Part of a small language model's weights: value residuals.
Each number is 500 + 50 x the weight over its row's rms, rounded and kept within 0 to 999. Layers, rows and columns count from 0. Numbers have three digits each. The size before them is the row's rms in percent of the matrix's.

# layer 6 MLP up, 512x128, rms 0.221, rows 255-309, columns 0-127
101:529491501485589551489487509503546414490467452610495576554542568541481533504488384508477501553372493601475506472501510505454482506598511501425410457509412493608557520420497532523469431532475550549454404579502520571494574489489546503619447486497496540478546436499584439482465528537597493477521535458576556478505544529509580449538560468551447572459562462526512457416465509524533536436535
100:567509486467469504509556470563482516574463482440418448554460636493502585508503503509441554517426494544533537527496484462497536488565484514454462524404563478528499552471440512616496462542399462477378550583480540491472550545500493444519462522672444534518480545543518516449477486478459548534483600491513509437532581611463473615461544492456514531401449550480466441444482448450509509443484
100:496537475460434556469509495500471519454420426516491507480476482499456521545611412390487554501472416461447498472527407525438495485564581525523526472520533518489485444412459496485443534492529408515446389571419538506572525588529536439524565588547492566519433545506589546571546460512412480437497514482517511538552505526417485487540432431505541486498517593499558424394442462541541587533571
090:502526526448451452413483507498474522509428525547425475549489513441416539539549508441445489515447580501571353481536452535527436441476530590527444401382524459570473489496490526472505549384454571638452450508510527547492437521465509424515562496527557479482577523521452487485500455509550488580522553548447499608460494445538465551549412417500496411500476438594513483487517492503515571507484
078:438561554473441439506540495516540500542560609519449538526470556537529505591489363467505488457459465546558499477392391425488402479551542516450556491502461539513524425487538439496515498544445500436574542404400484409498514582493486474536463432494518546516440570625610491562439536472528533563492465545485491455485477494490563520505497406514485486520482524435536490494573490393463524492575
102:564533592520462479503620498507489513484586533463456541494440538496454430400508493557525484486407576514444600561526434420548504452475577532541524503486525402451407486475456512578526443481475546580462490479480481430489533565510532484502469501538533592481469534474535523398396548506407526464475519482520471563461508520499537450502604560511575512463443456421501540460518598498414395450554
091:525419509409474408509463567530528478495481546510414665564430535486490557474593487500480493506459484488481458532450490521485481510571584605492465470497569476473556487508492458512487473452526432501540446480502560523476504465478527513550489467431457430368501577521492407390432511613476494510499601436538514524424489433490444468451616501576483431477480497553515438450505568518486483412513
101:542533495472530425492534458517418485449412544487545441506486538464480502557472486514486521453496569479564501543584500429566443493469503530458570521443526493475448473551396460424399544470590480477512510475493488517591506547484518536542396405551539569554466443482539376400563548542470536481448472469612504563495542551427524614516499476566495488513411452552542545405518505519416518476583
092:436530487512559432487516410504506492522385405495508385435471514518486529518584451525462487483550511432481409552574389490580516506473544539456552457385476390485521445434551497532478564529542462510553519462518505561405444540540486449513508511467588549523508460597477588441529557525521513540432563460463432553511580479495500441477479473479542487495441495512497504490519582421532518355525
094:523504564566507549459529527577493356503400375571536469529482532498513419500545448519438552484505577431486513478535440501451499491563544600495423527547531484437467591444461518478553501520505539448479443539525465521548530455466532568485492508431478531409501530444454476493508441438536612482484458378498485571597489525509495510478459514471550496586584614498455414400523530511550517501461
108:533492469561514518565479549531526512584421562467568537500538480481397438476459495462492438507521572477388459514605472537524449484585450542475436520598461453494478526534473510511487433412542524499534584439562549474593561412433570502516465475460505460467574494461510467492488542492499561471414561369546538521534410476512618580509523517552472442469408541573458466422485521529557492472490
092:492427488504423516486522491469641504637474482579525441500478456474496394512523413418455540481531472480452474487558373503572551521481510561424472496451567468519559487479562391526499537527445537501480557499474452556537375548443581483487438497455460484525470538530562504478462538421482540488512527449516430468395531461550458412471432441517534495484513552601534476524459481588502578518501
102:550417561407491496472532513507416555542520543451471477539504571453491501552524541429558507478450533431404581591536441466482501529529597531540491526466454441457425547442529437514524553392388461482487458554416508447501461554456492452532543581488497645407455564506528475413530480538473473566486555513508586528511530508445447485507502506522523538488468460499493483398429552527543595441559
101:548500404486525500526521501541576435480439499434505603474530515518468484581518415505576471442410606534489513455570516519565497392458503495436536370529475521482662506544466450496530456466522526504502476476525526515415492462381543485489499558479475448451459480512521533498467556523489557519445482480485567588576449448547457443413524574499452501411572583492505527453420429463454487544495
082:573454514463402604482463521610499558588517510570489456424450511405475492500588498536459542480438521446471528515482498498479493454497443541486474519467486467470530486533513516492516534548528402487514556460455508526443478510439541529539504548586504519384389454509598465474388499521464620503515497416497508455470549465481386527634534500627549490530495473542425489573502552513490517587490
098:597469481432468467524487462525455547447472591477507461435486544513496489402550536518421548491403539439508573566522467568439571582468462612485518479473488446486532539432405476536487508465424501562526492469458380512502407551463505482651522550568534448495533480472494539422470563502469483463384465509533452528531423511538441463547508560563510533546469468464460471455384441533463531536506
097:483382389537460502487536524472478511566470538488431460565373509563460588507549535512571459488434505474551493510534522491483535431507607544481570516503505557507567435556480490445471455477465592512489583487497485455428493487500466512503461551515452472522434558458481396482442534519518520472490520590539584564499461532484581445465447579541566446402459444439494499531664453459439449482457
109:559488495449567506483526460524438450457484500480484451444448463520405482500483534464467448526477587634492364463482503524416503483520558527515598494515516449495477476418473491525465514450551495541399507524407531557553494407529642452560448465555496561526502600598456511522466497555496536455457574575512541496461503519541539492494640537481464551473458568485510589506539586522445564505480
097:550506426449549539440492513508503467567512520532547496508424460523480453413509483489388522507481570556367484576502500364622406411508429458459555479482454507561595480542505559547612586506482482559536501460536514483466402456491504501506533485554456568493497482450597509513482486413548450397491454546544460506536460455411468491531529497514512538515492501527558490462523470444555595502584
104:477468488375504509413534385526602463459511506490529504537545545429483536541479496480414494520501534572461463452452469481546475440581486545485585535467520563527606525503386445448531536560579424479526594446511415618501529571472466492544474455476456517437476452530564529547552512530455499407505544491466462500579561593544582468563533522498521435571534470518403444513434487508509516444503
101:492400478449466484410549531522433467472498569577457492424530501414504497501497513498555530490509519455522372496472521400458619490514563528529485586501446462473452535596454451595524540484491461567528495527505490483461462502457417511496446481520430550478495434585556511435481491438596522458502443533591475494461568562359562520547466553488532406500520568530423499381488504488546502444533
110:406548516543542470504450509473494543431491548475451519582554509541416488439575457457416510453496533582453592514518535444410584349475426500544532427537494433507483531492438515476592430428516460515408469492417502538509481518496511450515526467476583481473549558500502526493415491498461480481433456547587544523484460521527456529510514504621578615519489610457538548491447596482501472466499
095:501568456545504485449522466534433518496367431538391490511405550495473541451510366483525469476470565402467386564476391497477550546479420520500511571459560465568466429469419453587478545437504560568493498526529391478537416445472509407534525520463502497435534467523483592520544548439555560496522481471535491517552538464451467488512426569484512455466525446468420456471549505524486452521495
106:366542511423560496473514442528563436543402446533513571466463566420484515479526418536451583531509568432474575608532422562446551555578522525547522612356488483445488521497492540492448517505528493476484473518522488531522446490494474517535525483532592442545471455506471487482550504534510591499506526428500485581479560550507487500524530527464567422561415489490414386463541562539438563469514
087:515490413480472463476496524512586540607556484398551399398434577544475519581473445492525501405531497566502456469505522537504517500487452521422508495447480487502488423532451451432446532494481490563385502557507501539379436511475551375482413509457536475463454476559472545438489440564546527407484491433459547509515415500474464505434571447436501483561521497477472423535417560448433523475545
108:465376441493427507452429538542543488447437460514487468438542560561442483427508428487482471514466541479423557421498525551577503497497491519443520537478438511525527392438509544425570489517455539600472487555474413535493513498436479565564426536596488527520433428520492516642560476474545480549449441523476597481572502548439519453628578550536510495508480487485477433452585450524503485547507
094:485505462535527444530483419479496439577368503473540521500439507434478446560514467409396465472469478558505540551492510541482426487539435489535481580489398432499429469494518495416440385492478600530496493465545475445452526582490563547467469521448548487442484514552576466391516545445444579512454472486598497465495562466467538562536521527519520501589568482507487386521531622422541505511490
105:513504524494504490429479557502532503489479561539590600533505501421494485380521452501477498346523526595474428521550477513552516485454647514539472469486484507537554544486498545413514548579502453459531591481457493481509550531432516478514407520574406559524493523535598404530519494500544480450498394553471523494437531640524536521518493484501489502526533500559567614557564460503496579480521
084:553478578428483520499506499599482553433516388510562491503504516369522433452517495482524487412441434439484545599491494492502467460521515538525504483435521481461499478523569431476616567574468358389479432526421524512447566483448541532485517468507459517456435579435550492529560529516549477520478575458489515487498495550451532475508574514541569470448401530501427421463463558471455597444482
098:487521483475469519461498520549521463570540502534554559559552532544489544504589468472560434521480492417434450436547508477433418480614441467450511441446518519518518520370550504476459470404457588485486493540458478534477489565511527523531484527594419435453505440465485556552558523550511464515426483555483518614491444560424454578547523584518473410460435434486397529489459559502506551498638
106:559438411398513545427470443542525536456525452571514580488540582521465441574445519393507465499455531509369425442540483434428440480479482510523540536501493524571488503435511557447530506550390462585519456501477511495536549462448466455533481475573496571509538526625551509558498496395498474413484514556523632498485489520445494454477528438496505526458476487406534484454446416445540530435478
095:455523497408559503382465488491500433478470516554421496471486518560448489459537425478477560482447512500397539485533459543464501438462493580497543527505514427471535556592519562515466460521479441531537441403499509460533384449486610401612551479475521526530536475559513483562568460458528524520504498525464578542446488476502545485496457414479417442657554544493548396520441517490459588527486
102:547466539516527457493544468555550429586455564588460628520472535440474559493551498475470507513509482499545489497539459449552472480545509542543480505513452470600479538538427493578522446459408564515543468458407554449373444569492494454483430570505515520515515597513514483485482490484431535415452512468466481531580530482429443425532579546580507457507540430475528587397442522436623530431493
096:430507496519515571394506531578486524564436440523599499591502469415487406506490455529550510506552508513581551452570530565565502442538505467372435465514512421454505535493522508473490415463466512682558419551462512432466441551490514494503514512422526556440516496509492529496523601492493575500447474525520465492602462516523580501469527426578540472538523563531458440469580519423478514472471
101:546574539498544445474431464487586387500455498569582484473458525495474478443537414505563559530387518426542518437517484476429580484559460572511531570536404443434565538532463487437528450461448491542505501573517471537444513524470533566575495513496445528499472424471540368521543484556549541536469548500535540577444526465503632522482512486454517446511462526543392414457525589547434505493504
094:440571496539533429446538496584458474409478445525529405572494529452463426490561417519534417516483564474442419423527564423553509459469557565395572505538515474509420490433535453513579442554432540502516452567487469448579547517445496480553555423478529489402544602509479535524467486516557492534419499432476553513545474560472471539467516480512561480469454435459600490449491470493600448560491
097:469433502524584433419584533454587545533407484543451452511472514477439537521479502506484544460463523584416492448579462526502550557516517504570436463480522469466530583469532404412425503546485587470455615514489416557436522472532517534505471594448538505458523565566512519607476476557487522420510560461526468519595461490454447515467525495493556518442581510440457491475577520539600427406514
100:529565516484563482466529455498537540528461580527446586633476593510488420454462451436409508468457457454543384414514496500536502501491542522595542478510553455420500460412442527424521522429418542575418425483444434508477496459495475505618526468547483509568502483533556455474478479559576487473514469530500565607492478551552583415505515501501587495539463521456546539457598519514522465456541
095:505496493472429539523552421491610445476528495438542437471433528451497547423497422419487485488543563584526452534496480557418525529504504518445537550484543430384549487436535524446442569514539369557540472571559606574543397451488504541534508460594555525490473542634530478457469548492493504534514558524451598488502469511469512463498533457487514451547431551571520464459590422482513502534541
102:466374529509466580494497560494495567512565547531474547558427486567501484431526436448510493522494414492445457590546469479565443560558554556371584586528501550491479540502518525576535593495511517519528531427503517477458454547471541504609535477453459495470517673542582530407517559450405513460469546539513487585448513480483523515479480524545485459450543474472522538397489519529559543475558
099:474559398482491489508599433463567399472488453622505490560392486405508457504601485476494533488491568550551555458507496529613515454511578535524461499482456497479469546494408430498524552488462589475462440476459511471441589396507503433496460530573545386420508493456529506454510514474522534462513523529526505504412446616484526440491514495591518458566490561463440523479561480497552477411481
106:452470526490524489484430554535510479475503543543530492511427492473500472476572476422470480485502516635499536540570492433476489509459452455450605495429527450520570491445486357569581450501526434540522555544492436577437446511439583484520468464491499388501528592601419423502502498517525557451493544537502498487589443535476486505550562447607536375508540531454461481400504461511402486512523
088:453429520510438530458508478520522513444492564504423551555533548455445550514547502469394500402512460444536449500600438433431562493560530502582543478501543472477460455403476520483557535440459548555520487547536384487495410573460425446545527486521533421419527476558488405357455520465432417521502592532575532506554570462506531474415520514487520524411476515511440478489504428533539452528510
108:607431433442441562500487511457469492585522553516450583561528539449483455504550499537524512462546578474452499595522445424458561539529452551474454478391444580402584574465408494549472522481473493528534469479458547481512547523492460537508481527460595612467540480531525478483498514469470579514458531419541553483568493486446568488634584537499603500515466492487366499451477560481494454481486
102:515506442504542625513520575564449567499412425443498475551539500417453435473528438471500528453449499531417462472521427490596448505588532553483490559386520526530447465430393467406532582527492463572485547496512485487488555404434455489499576537425463511444365492459565520485481561486436539538526553483499545441562568500506621496552492502519450495465489482562497551464478502476539512569525
094:513465500362514493475529463460522445459529432499514489499493513485441448455530463438440528538482580478442502611591518520495518440615481571479438488510541503568594447534518507521487476466586543462526455555466466493452497509513453490502508637495531415400562599569520537479436493519485508508474502378568439615443569545503492540430450449509438496566487575530578432517526544512577459473524
097:548497457491568563533468556526483592569544465519554427447545521355488534490521492531455543525483507522573462478622507535468457479472622494395423516549423522491529398542492550446526482454503500605424549557479434511448489509490557458541499477486483492466457459520523533541533554484602504480419448480481525534421510584432501462481561541578513454472552448494411500477540485441385431438550
097:541476504571555476529457534548582482572435418511429450599503553511456553510534486500543507476484475481453446437466460534458364490546500503430577543515465529593597532440493549435497466484439496529453512466521541424565479476504568432473469556435493495512507437505446436536553537467586609443482488452461513571603503573386557487482475515524466470528628487487478498537548550513487385466555
098:482458498435502524390434484435534521457462496570477429529533518534437500551547423528481545497485565464504457495560460602491551547458538518434452540391452515507519561497471359430536511415520497645469501522481498575542529508531593597519537501503557537547417438506497432473479480515489573494488495557487428624454443462524495481498452456586482507473537446523499494540606477497617554493532
097:485479492448574386510531460504550556559521456486413421455556487465469494535520517505530579397480448564426444392542484459481512429520516527494513505496521525509564444486406502425446459493422551491413577507380366473498476521506468462496464600624461558516558497513499548493523499440530505481496456431568493484593549585511596545501495520541496486562567493546459489520526566552532405476502
106:465493493547451564499530582611486472605449395515462573564499518530458470532563446460469482547557516493478414616512408393616468455622495485478450450419554437565456394528440507512529510492537500500488544514503407444474494515486483494572531466451466481445447514514586529461438492569436561481480494538551585453514566496508441575507422457491558558523509467470514538536474501479543565468528
100:564496528509422564501493473502496594413505499570440527524507518457459454472582528428569545432480499494526408489504499549438458557490577603510467522544363558439530493441486461552507372471483528489534521505450425486502535494439598461532528543632463541504573494612494551475528521559490514494470400492525527529503546547529455451493590490578515528586546555499374531476521472472534568501489
102:603559481427543391465493489494542479466380487542600433471452508558480540417580504501477594483417469473550479477501459481504554510503493520473553567583580376471553452443439534597511449508511495473494605456539476499421544474494515579554499536533565499502507444501436496506415514562559542523359401496514480508558418481500598533532532507511500546515468554458533433527504481515491564482518
107:514477441520440545433591460484534502494447482476498542609482606497506343507518520482434454516492479441478534486492447439499424514519430477488513578490527472558537474466551504528515428562527422488514478472473504535562436510465508475547486490525550571447545537591593503482525500416548483452469481514553575500523445538467433543601524626541654515414543518516526509472480538443500622473584
106:432489427489439494406510561525485434537446449486436443540478534464483483552594497395525416517474562549416413582516440414467438474513536525475546505525507444486478533521498487548537467475414573422508514478479497457451539465476489479508536543441506572489444489572574470494434522585511477369536460540653551472498486588447528479519490541504526503545582488519470578452424509399526600482497
# layer 6 MLP down (transposed), 512x128, rms 0.209, rows 255-308, columns 0-127
105:501435506442509508501572494575413523491532436501529339615430462602470458466460435598478551466571486558411491522482527418489534498434473496588430460545606418528578528547531571544444443451432471499448520445555514495561498446512587535508446520389435518514408504489521463447490480517495471475419522501473493403538471511497483523497537529520424576470470482470549476551528451507465523497461
101:450495607464475541522465540469467441545516535469462549401360499522416478479479547521432449470491542440394500512468489495395547438432501530518553408464529473482434514516482543396448433509470601493556494501501499438459578512600517494478515428496412572456532545565503522463489526524438491621479521491457529477414482474515527435455575535544553464542548476480545431555491369463520554510500
097:578596453494466450500520520572506609428548446504490492442571491439542511534544417467451479584566553498524543580540587494566424441479409425390499544571526466533488478483500440518424497394424523545466479452421506540489529597528476443512440521508488512474555417468478537547543460557485554399458567517547475463490449498543536483512559453459458556461470493549506527566434461516566573491589
094:549478567459548625457379457466498540533494517492463499437480533537597572524501563462535473568501473526437577458505489562544448540505480493617470494514447513475451536521494554518413418446549399551472514537567441505512424517586430572526511452483594452546472487430513379479446421472492581538516463513503547481551467544460422533534406503488427438507515485466534536543558447429445513563532
087:513443463630496514515504557459469507477488526539505538568516534500629495448510531506539532661607441512443533491397508547532574600543482521487514504573479520505509501469506482449487577486433451512440498531501478513513527440457524428441519543519408541472444448508521563485519474418428462558485392559570452491469536537459427515472474536499590568442510532428464475421463534575603408529491
106:434523497542494477454458559517553445503459477494502442535452524575493500475488521528544456527512575612547461475531553479488459476523503442471525635490473582434561500506492430515482533360564403491543512561487491515438474528518476491417488516513562531555599410412484467403561435578598466523451376498556571462543571436460575469547477482499552490490455544537485488533535477458602557486450
096:490498427416461547533536522559464521514452529446406479490495539564633566413470500498601466549450415496534523507396566481493543536530510525511546503529501447531564543511420474462565478587461522478466423491493475468485536454457462587443396510442440453456390538525520470464514346574472388459482500493480496456526512531523471460447484406490529487410493437509490468437564434516434474497476
105:510579434487594526516518430418447472614508431428472481525531490496454497556453440520516521570443494463491473498465464417486451505452453401576509467508543418598534482496503463449424562454476531462505568485525578601588513450446389523469538542393517444470599453412511441470538517509483486596481459588469464549544571530458518566498482553511474436508526565465470497427456571511515452535493
092:515482523528475515535542429444409499542416408489510568550441515546480452537520469527552479649508486496392356568534498492501559552436618510536486522392540503536552530460479450599551492514461496408543494499461560528525567500535549417454474496467443525517525424507515538445543470462478498435468537474541503465449550450509439558518421531527449542548531573430487569544441525542533474557407
093:559491484505487454529524519496491465484566499499617512437526478531623469474421603505547569602506422547585476553449542419498490521619410454525500507419495487549507463495434470457465563478531534377449552478479513553534470513428486417415487517481479470494481564487512485614533501378445437584521403581515435437481507525516520504436469462495538459491545479507515575523484514455538422549517
111:494541551505498552458532480528455619638477494481585591525486542530431408564492426412494572528509439443522442473540537537476578569498524491528561550457482547491495478462497374487512475440429494525575555620429473488424455450524543473399506532556502579581492494546449460502512477532455491437550417550527472506485498500592517490535519478559566424563471431536529467488455551581516557503478
091:535443597484468387551487436534509483582528469501517504495520505474443467502442489431385571518565436505426460494611513515524585463472573473436532454433435542483447414545469514463539521414415614522524477500509523500511533504559492455536456510420521448590460478526486502511526454469467383495497471471585439510436420477485535564488506500493607575502478488540528438519490456407554538429601
105:431558451453541548493504549446505505456611496503605410458521593495632537484435532540443518502495434479559586470419489449464543523441458544492447476554559432537513407474420482498429460441456486505435512435473515551474408495368569505500599584494447557523472523523554575502486558509536511479503488426519494555510519550531543491461541510410525521427454491432527429533501501516563471587532
103:482449577535490581426474467551397513495448487523496510512504438537497516529584500468512442549476537515506414433472494539481481552527443513554528508460534564430486433498505537505444460498521567536473523512492510524526544512480417492497423535637473575459523489647499548529472676490431464532440596500508495499464491553412450467518458520454491379448527578579558495576445575549467542519433
092:434511494436589582486461528410473604509439464474553388530559450487509445556477488442525511562472430420500474475427432566472417467436492607509475588519410433536450559469541455540426475567507484520571471520539563461539513471489419461530520446465515490564503538535428505511541474443464575487439546435442487465503449442452424555546528515518489424503471494449520463624506501495474519533378
107:544546477518421528543432479476404554403576565415573521430475481489528512481482416485427436611464491467473444460455512545416562487515535534462552433471446464447530509449480478520557472476599590550508501553580412496519467557476551423543469504494523385468452503506514480487476443465391465519542519514545375473510542516486494508499481510524373598554473500408512435470491560481505513492426
101:431537447546436552557549506525456445518511506483528592465573463543518461501527516588566502497530476504554492523490521482527590425437459497546493427508472586446441494399484394483556541500467555424477522591481448615554492432534538586458466390476549500520508506540606437505465434549467450522380451601529468508469509465535550470486420508499600461417530503506535559476517430467434539520470
102:504507509490554497489570520580459455582506532484478350545519483522545479537453611574462529525550558510467534533424505518393595556491440430476544412468450502493497374501449518553535542478516452486437507510476504533601463535567516393482493491570452598561595556547412559437495410502498468492460461541520496481466574536494505549496493554497582488563525562501542497503492549531503582602480
092:512543459517499481463531556464569472556420491520541475394544503458526531511502494420449488517502538454373502450527415490539531472517395544501480510467587439572558547494430574491460462479492473498528498454402519472448517493490568456407489614565523375513500544433528446484546483420473463397489397396492545515560468542518451522469497405459553438485467447424539469454492449459404467495472
105:396531624439509527435440494486525481518539492568394492442483440505437530542541491469403460519597508532484483551417513579450440564492431452491441481530520620460477492484550524482489486485464484491486580541410528508513528502488477505519466561558494534473424472457523493566609498494412358527562536545509595522466466418513473550479447505526426660477531509449501449464562508536498476486500
099:578544516455530500547480523544582471519601488488514572463504417565551547488329502585510551477483503515559556543462544432472460484558431518529547569478477415489538656557483441523515531528516440492483510511455530444498557463485473490524446577513578489508575502516360451579530549533481577502513519479493530556559495513546511492494508515492474537555617553550531537482541520531597493458618
106:473511455533436478450428411523562512555431454455481534509481444512553572467477499489499553358573545462559412414539562576525520476585519570553636499501566450584485510556547549549550584422505445508514551496401474483530439548440521500528531493437532572515450544491457478589548497491493465543490572450464459484497490443528480605543413506486472510472478485574543578440512484549449434515537
098:576423501543559525448460466473435504518504421515535511552453505525566486558538533427574529517553547483658460427471564500517504464440479540525546513519483489494489480581556515482437451611533573565568580459562504474449404498446507496513519418438655478483504452470477459455525522521445439532448550509452445417479461416473532512478484623587402495473453463448494510549516470517462506438495
104:527484527594492481498448631413533455478499566560531513512489599497462445550461481440498538596571487502484405441518437483507523502637553522467445526524489468466449543479546452483520531409488515472540507420530549480523534507502456507498532410496513505481536494549465481468519370547473482551492536451578584548510460483570507542434434500359536528550469496534579466448569423553493584476383
087:466501481526511506504464497600540519522545390560554451517531560439610530435478530469473472419552514507520580553508651460584507564462509476496532516516529429461538474559504536488466529522490481543449498432585470594505441463530494495506493431542487499521543494526567519460423452530520768419477499432520504506512495511471505515459548600522519494503534484487474488497501517498497498392554
109:558404494539479484537532467466520451496428482464488527521590513607404477464467505482643510495561503408501426587539475536512584401481539463512552537503473504582548500556554545530518512554424536463516527539486462513466555592449530547556449519484410476513474489527439538490491457491512421504537512656422479555490494392504560491542545447543469509474400389461527472478535429500423517481524
095:495485444531484568434450494543481481439460523509576455561506556562458386540576523500569509462546442555621493561476542553542490555560596509577459511546572499526439509486503493502532450490480450517486568520475467484584461553596528519424521537629513421494465455487562448518524430515489510527558441456560515493577480572519413426452566556461473416494476579464487467521456475446579404558438
103:577485525604590482551565484525538534479564508535539424504584379478495542528477489495512501535483560523447511596414565443486416522436352439492514553467514541532360471526546507563445514445490505474565475451478484500532619495468503597526470552564500477503463482478419531491372563426553560468446509507535529495426530553517504556488507534432532524519492459474428522509562503500565467523563
088:609561462432564450448452597537620483471498575583535469495534397508644492552515458557501537431523460575512587622519518460447488480484481465534535552550473590482525548455514510556456451516566484470567509426532530440504593519461470533487603540492518492487549476485512551564565518506444492462485422507515427512461551573501513538513501499511454507505418479472567501517545480444473363535531
099:431510519563589546588486553478600570475543460475575429485602509452556452483464427466521503481458561514582616460506528608542541551477453572486525462475464570443452421475547447484560491456570429538462407477619487495492446447444489506472495461493476489490447490496470494466461456506477451433480484464552380408382440539506389477502469535445522482538427512529511481486481479481452491481556
104:535478549457525504516499519445484523556453467497509497541533539442397516456457467506462433396439453539366529496465435539540548499439495399578485505571509433469421528461481535536411492529475477490548451530405385517514467553551434533480574551443510499508431436456445481563567493574538475489420493575462465580487492441406595519546572463454567524468408493511485469478578512452529529459407
100:515638517533488550486408583533512513378537545502588411410517433558496546458430452525529528475463423516551467590406557457442545443463516500428491556481524549469566543349533516473526511417590518546543479437496534575449496509480531473500556521473442548555473482549524441476471483548489517496496562436444389475456428471501458501567500547506458498524460447528472473497561456540465431505567
103:421599486638488547485557466553496458595480553509491521595536474527494469512484554450508494558528536420512535472489513472521536520436507522453528628415486529515565535478433478394480557457572463499482536450502520472516511522558479463413582450509457539498489435502562501499559410450584574495475511454546520445526611461492416416538520533517618495533412509520548575418502468441467490520415
097:438485576533570590516491488490398539511432497497476533560505525453556578515494528467518441574434544552444494477444544590599523443458510521533479519503478502536546552494533504514466514422585542394477529478513380406508473610515434547463517454483459540472479434542427596547482543491482519489473487558503495457529515465513529479484470467498457442452424461567498506510520540550484523537269
104:517462548739523468482452546503546495476451426547509510505519533473514534454461508541530490492521509459473452485517465587522468465627519441428440444580537575575473542567493538444437384520459559468518598540544517496448520456487508524446529584559405537489434494464535465510505496461509480518537560492506568590498560479555507485478534528516522540480529555606500538563520447538473464546393
096:581506411445519499503563590552534479525473498473441412540539510463601519429480469464535518516530513570556460428391431501490523539461457541497415520580533510488408582446421404465523505491452499430542428486419525538574542550495502526493588501507510542551592490459531496471476460532535496578419456387428516525461549534500460506473526471395472428521410401461463455491430505438558506522496
098:549485469501497487556534491525458529570592518535442595412527381426423541514459465519482485544449528486644519578531471528610483514494400443529495553492493522500410514520475518511502511539518526462485504495498507529554517361488501518442593552570572519554624522528521491539523557579465488500517584498570507474462543392533551537526576523484582424525549457487439524539491496489601542522563
097:469538528576498508584496388536479531427461554575504596512561542608479483496361542529514507494566446507501495458410412592580498524473448471576480581411462449552513579456479489610473533527518523478560512484499503581599456530555482480449540517463626434481482525504514471564466578543563475500499461499460495424560599435498491422481537541523505502514484497486545559482480537461525517549435
093:549539456539518520445501510561562522494540481467461431490523603484612594443502484465525506606539509538573511439352553475470450507454471527477458511472434479437421461400549549444455618525548468516506516387522485485519473447457566597449522474588499465503546481503546453574402432482537562598573496535491446396436520440512471477501428517471528475480509453438510508478455499466492474548524
104:541438605587501487441453438559515513552484445512521535631464514496547536517522496503516505564519585457462419500539488492474561530491506535488472487377521613504452441579505458449542483481538517459506493471424439518457612495487547404481410477561531535549562442501410595467572561474506423487562562560537389435517520532475556524450545502470513487465465500626461465444461503461486501572534
099:451474475497543537553572413567481497506529456501553436462506427514546464507532426508518468548576472497500452537456488518525508495374445589557470546496532456519594478493516532541462576510472455329485456497574423419566513426491508471417457431530468435473520575442443561511501537498502525469586507560535554510485554562529508500416400481571581473473480550495509516467431508633445520478430
107:392387537562426497533439589448550495575403520498526464470525514515584486516520496536486520548509616549488520530463494616472440569479631487424471536517549533482484559505479527472544491436550521556528463529432559485533500515578506508553518546587629477516512480477524453385503513525474554495596495533519482410558475549487503445439571452495396469507507422453483462542546488510588545499502
093:431446515542554458475493502484554536452468475474424580518547597545553593536471441496455557507639384546569491471482526451530571511492472502504517419427503482497476505519487501480338505483542460508533476422507523469445451482505477529445541528565554469528498506473559507434589470449480413563557563515489606558442495405465622455513453437536531583468571495476427533479479491422465500506492
107:577543451525460530611393497474359511435481459502476563459529443463547564486543524393443551489450531483448492526541500461408439458473509448544517505409458535467534564563506481578526472518516545480512429438565508412460630545450455561432472543540524516468546416550471522495542434548445428520530419511556457539502462461577480460503500494462505580519527473439454586520499539426576439513511
105:469453515557514402540513512437498472548468478432459502482464588465448483506491585507439517482501528481478452492489462409483523551557547536581456625495579475546522532488437566452463460502516539489541455552457497534394510476539541439496688431436578497614467490465463504452527460478539498452458441504534469516580496518526484420513514438416441534425418436423582503486585441505564464507490
098:515523546480474455457602570485447507342527505478595533532544535512599465506468516495510573424579629471537521482467580483577431524466545477512506465526479423456475557537554454515463552521498598538529544508530469434508548598582522350507449452467546571494547508498405447495484451530441497581548491464479545552485520443489416502502466470438564525496478516550523449547461522599502507461492
089:464564507594505451552411555426424498483491486481557535494576535409636421457548455590446535500484472508505535472562607530502571484506492525482482463606500478389559557439463548477567534479537535587450440482489434554512565473612469447562551535501429538495470532563517496545544492507511479497532534545515498495596550476521416549428475532517475463429480562556463439451458488579470445442466
100:510470472520541499514557572460508398557432479501483536530573506430456431458571507608495479562453554453462467564460400438631504479506532532527550602452546507453503593483527521563514528437450443565541435465474550453568537485543485466443565509531465368542480560453381505450528480453429456454535495500544463522569613452527486576540521505480468549536546522470492503478596452479475555536511
101:549373560605466495549496470496436461554470489425423527590434513482494416526484494418475486449445519444403468472490459478561597547452536435500499498511401512555421460483455592402462461439538485476530472609505439517565489548425492567458538524435523493553484464474552493476517487528463460358490478573455521496538485521570540569558430457513462462546507474601487523488558530479446461497455
099:506468550543577535542404471532476504550455465536435481527582485552535529552516529448515533453555461493566431445487410494422535569566437502494468575502544459440520491528508512469468467573465500427464482473424529474523530456476436541484510471604446466466550516485434581540575487441518529503467593553548452488525374432487547627512505459472370506410592419505531528462529458417537482446568
102:522449482531472493511449441543521547462372554528575548544549497479469521479522541527490503509590521463567414520448574458558465538436458560438462565571562502490421541465542479554450481506598441530501473428430550425454483485448439544506463488484440563507495515437524476627454490484427575414509538613520484460551556455574498521429493463520488418515498616494439434569514473486481462409566
099:508577443611529368533522427429491474565508486431505488455605487471455517445557446442446499408529478526598607447543425463487514529470443570503480486507605470487440496476521463481552530517501542503540510438429517491524582548461470460476487508495573441459508517455450577522470580569536417514527474535472578497449568583537516490549463406513449573489450448502535503407434431558518524552446
103:421466511453437498495428453372564511496453445509502574543556497449495568550451417522516483514444484451490447486484462512523455449471507521523501546536514479490560445478433616446535496506485468487437453508497540475438552495531553419520557484437565512455500380532496547482504465497513494477629462477589632522572372547493519490424525441419620495390549440562485497524514454477513466457533
105:524543466516433581478474461428530454446577534465508436430490528586421470485527553530457513421566539454481505548466551470465516474409557476551567496452534492481502490584535460506601561560472461562489451581539436432418507506472533470560517424472439555572601487511487629353476463420462596414484518531478493432560553475481533507542507534492511469488495521526559435494550443590472517464497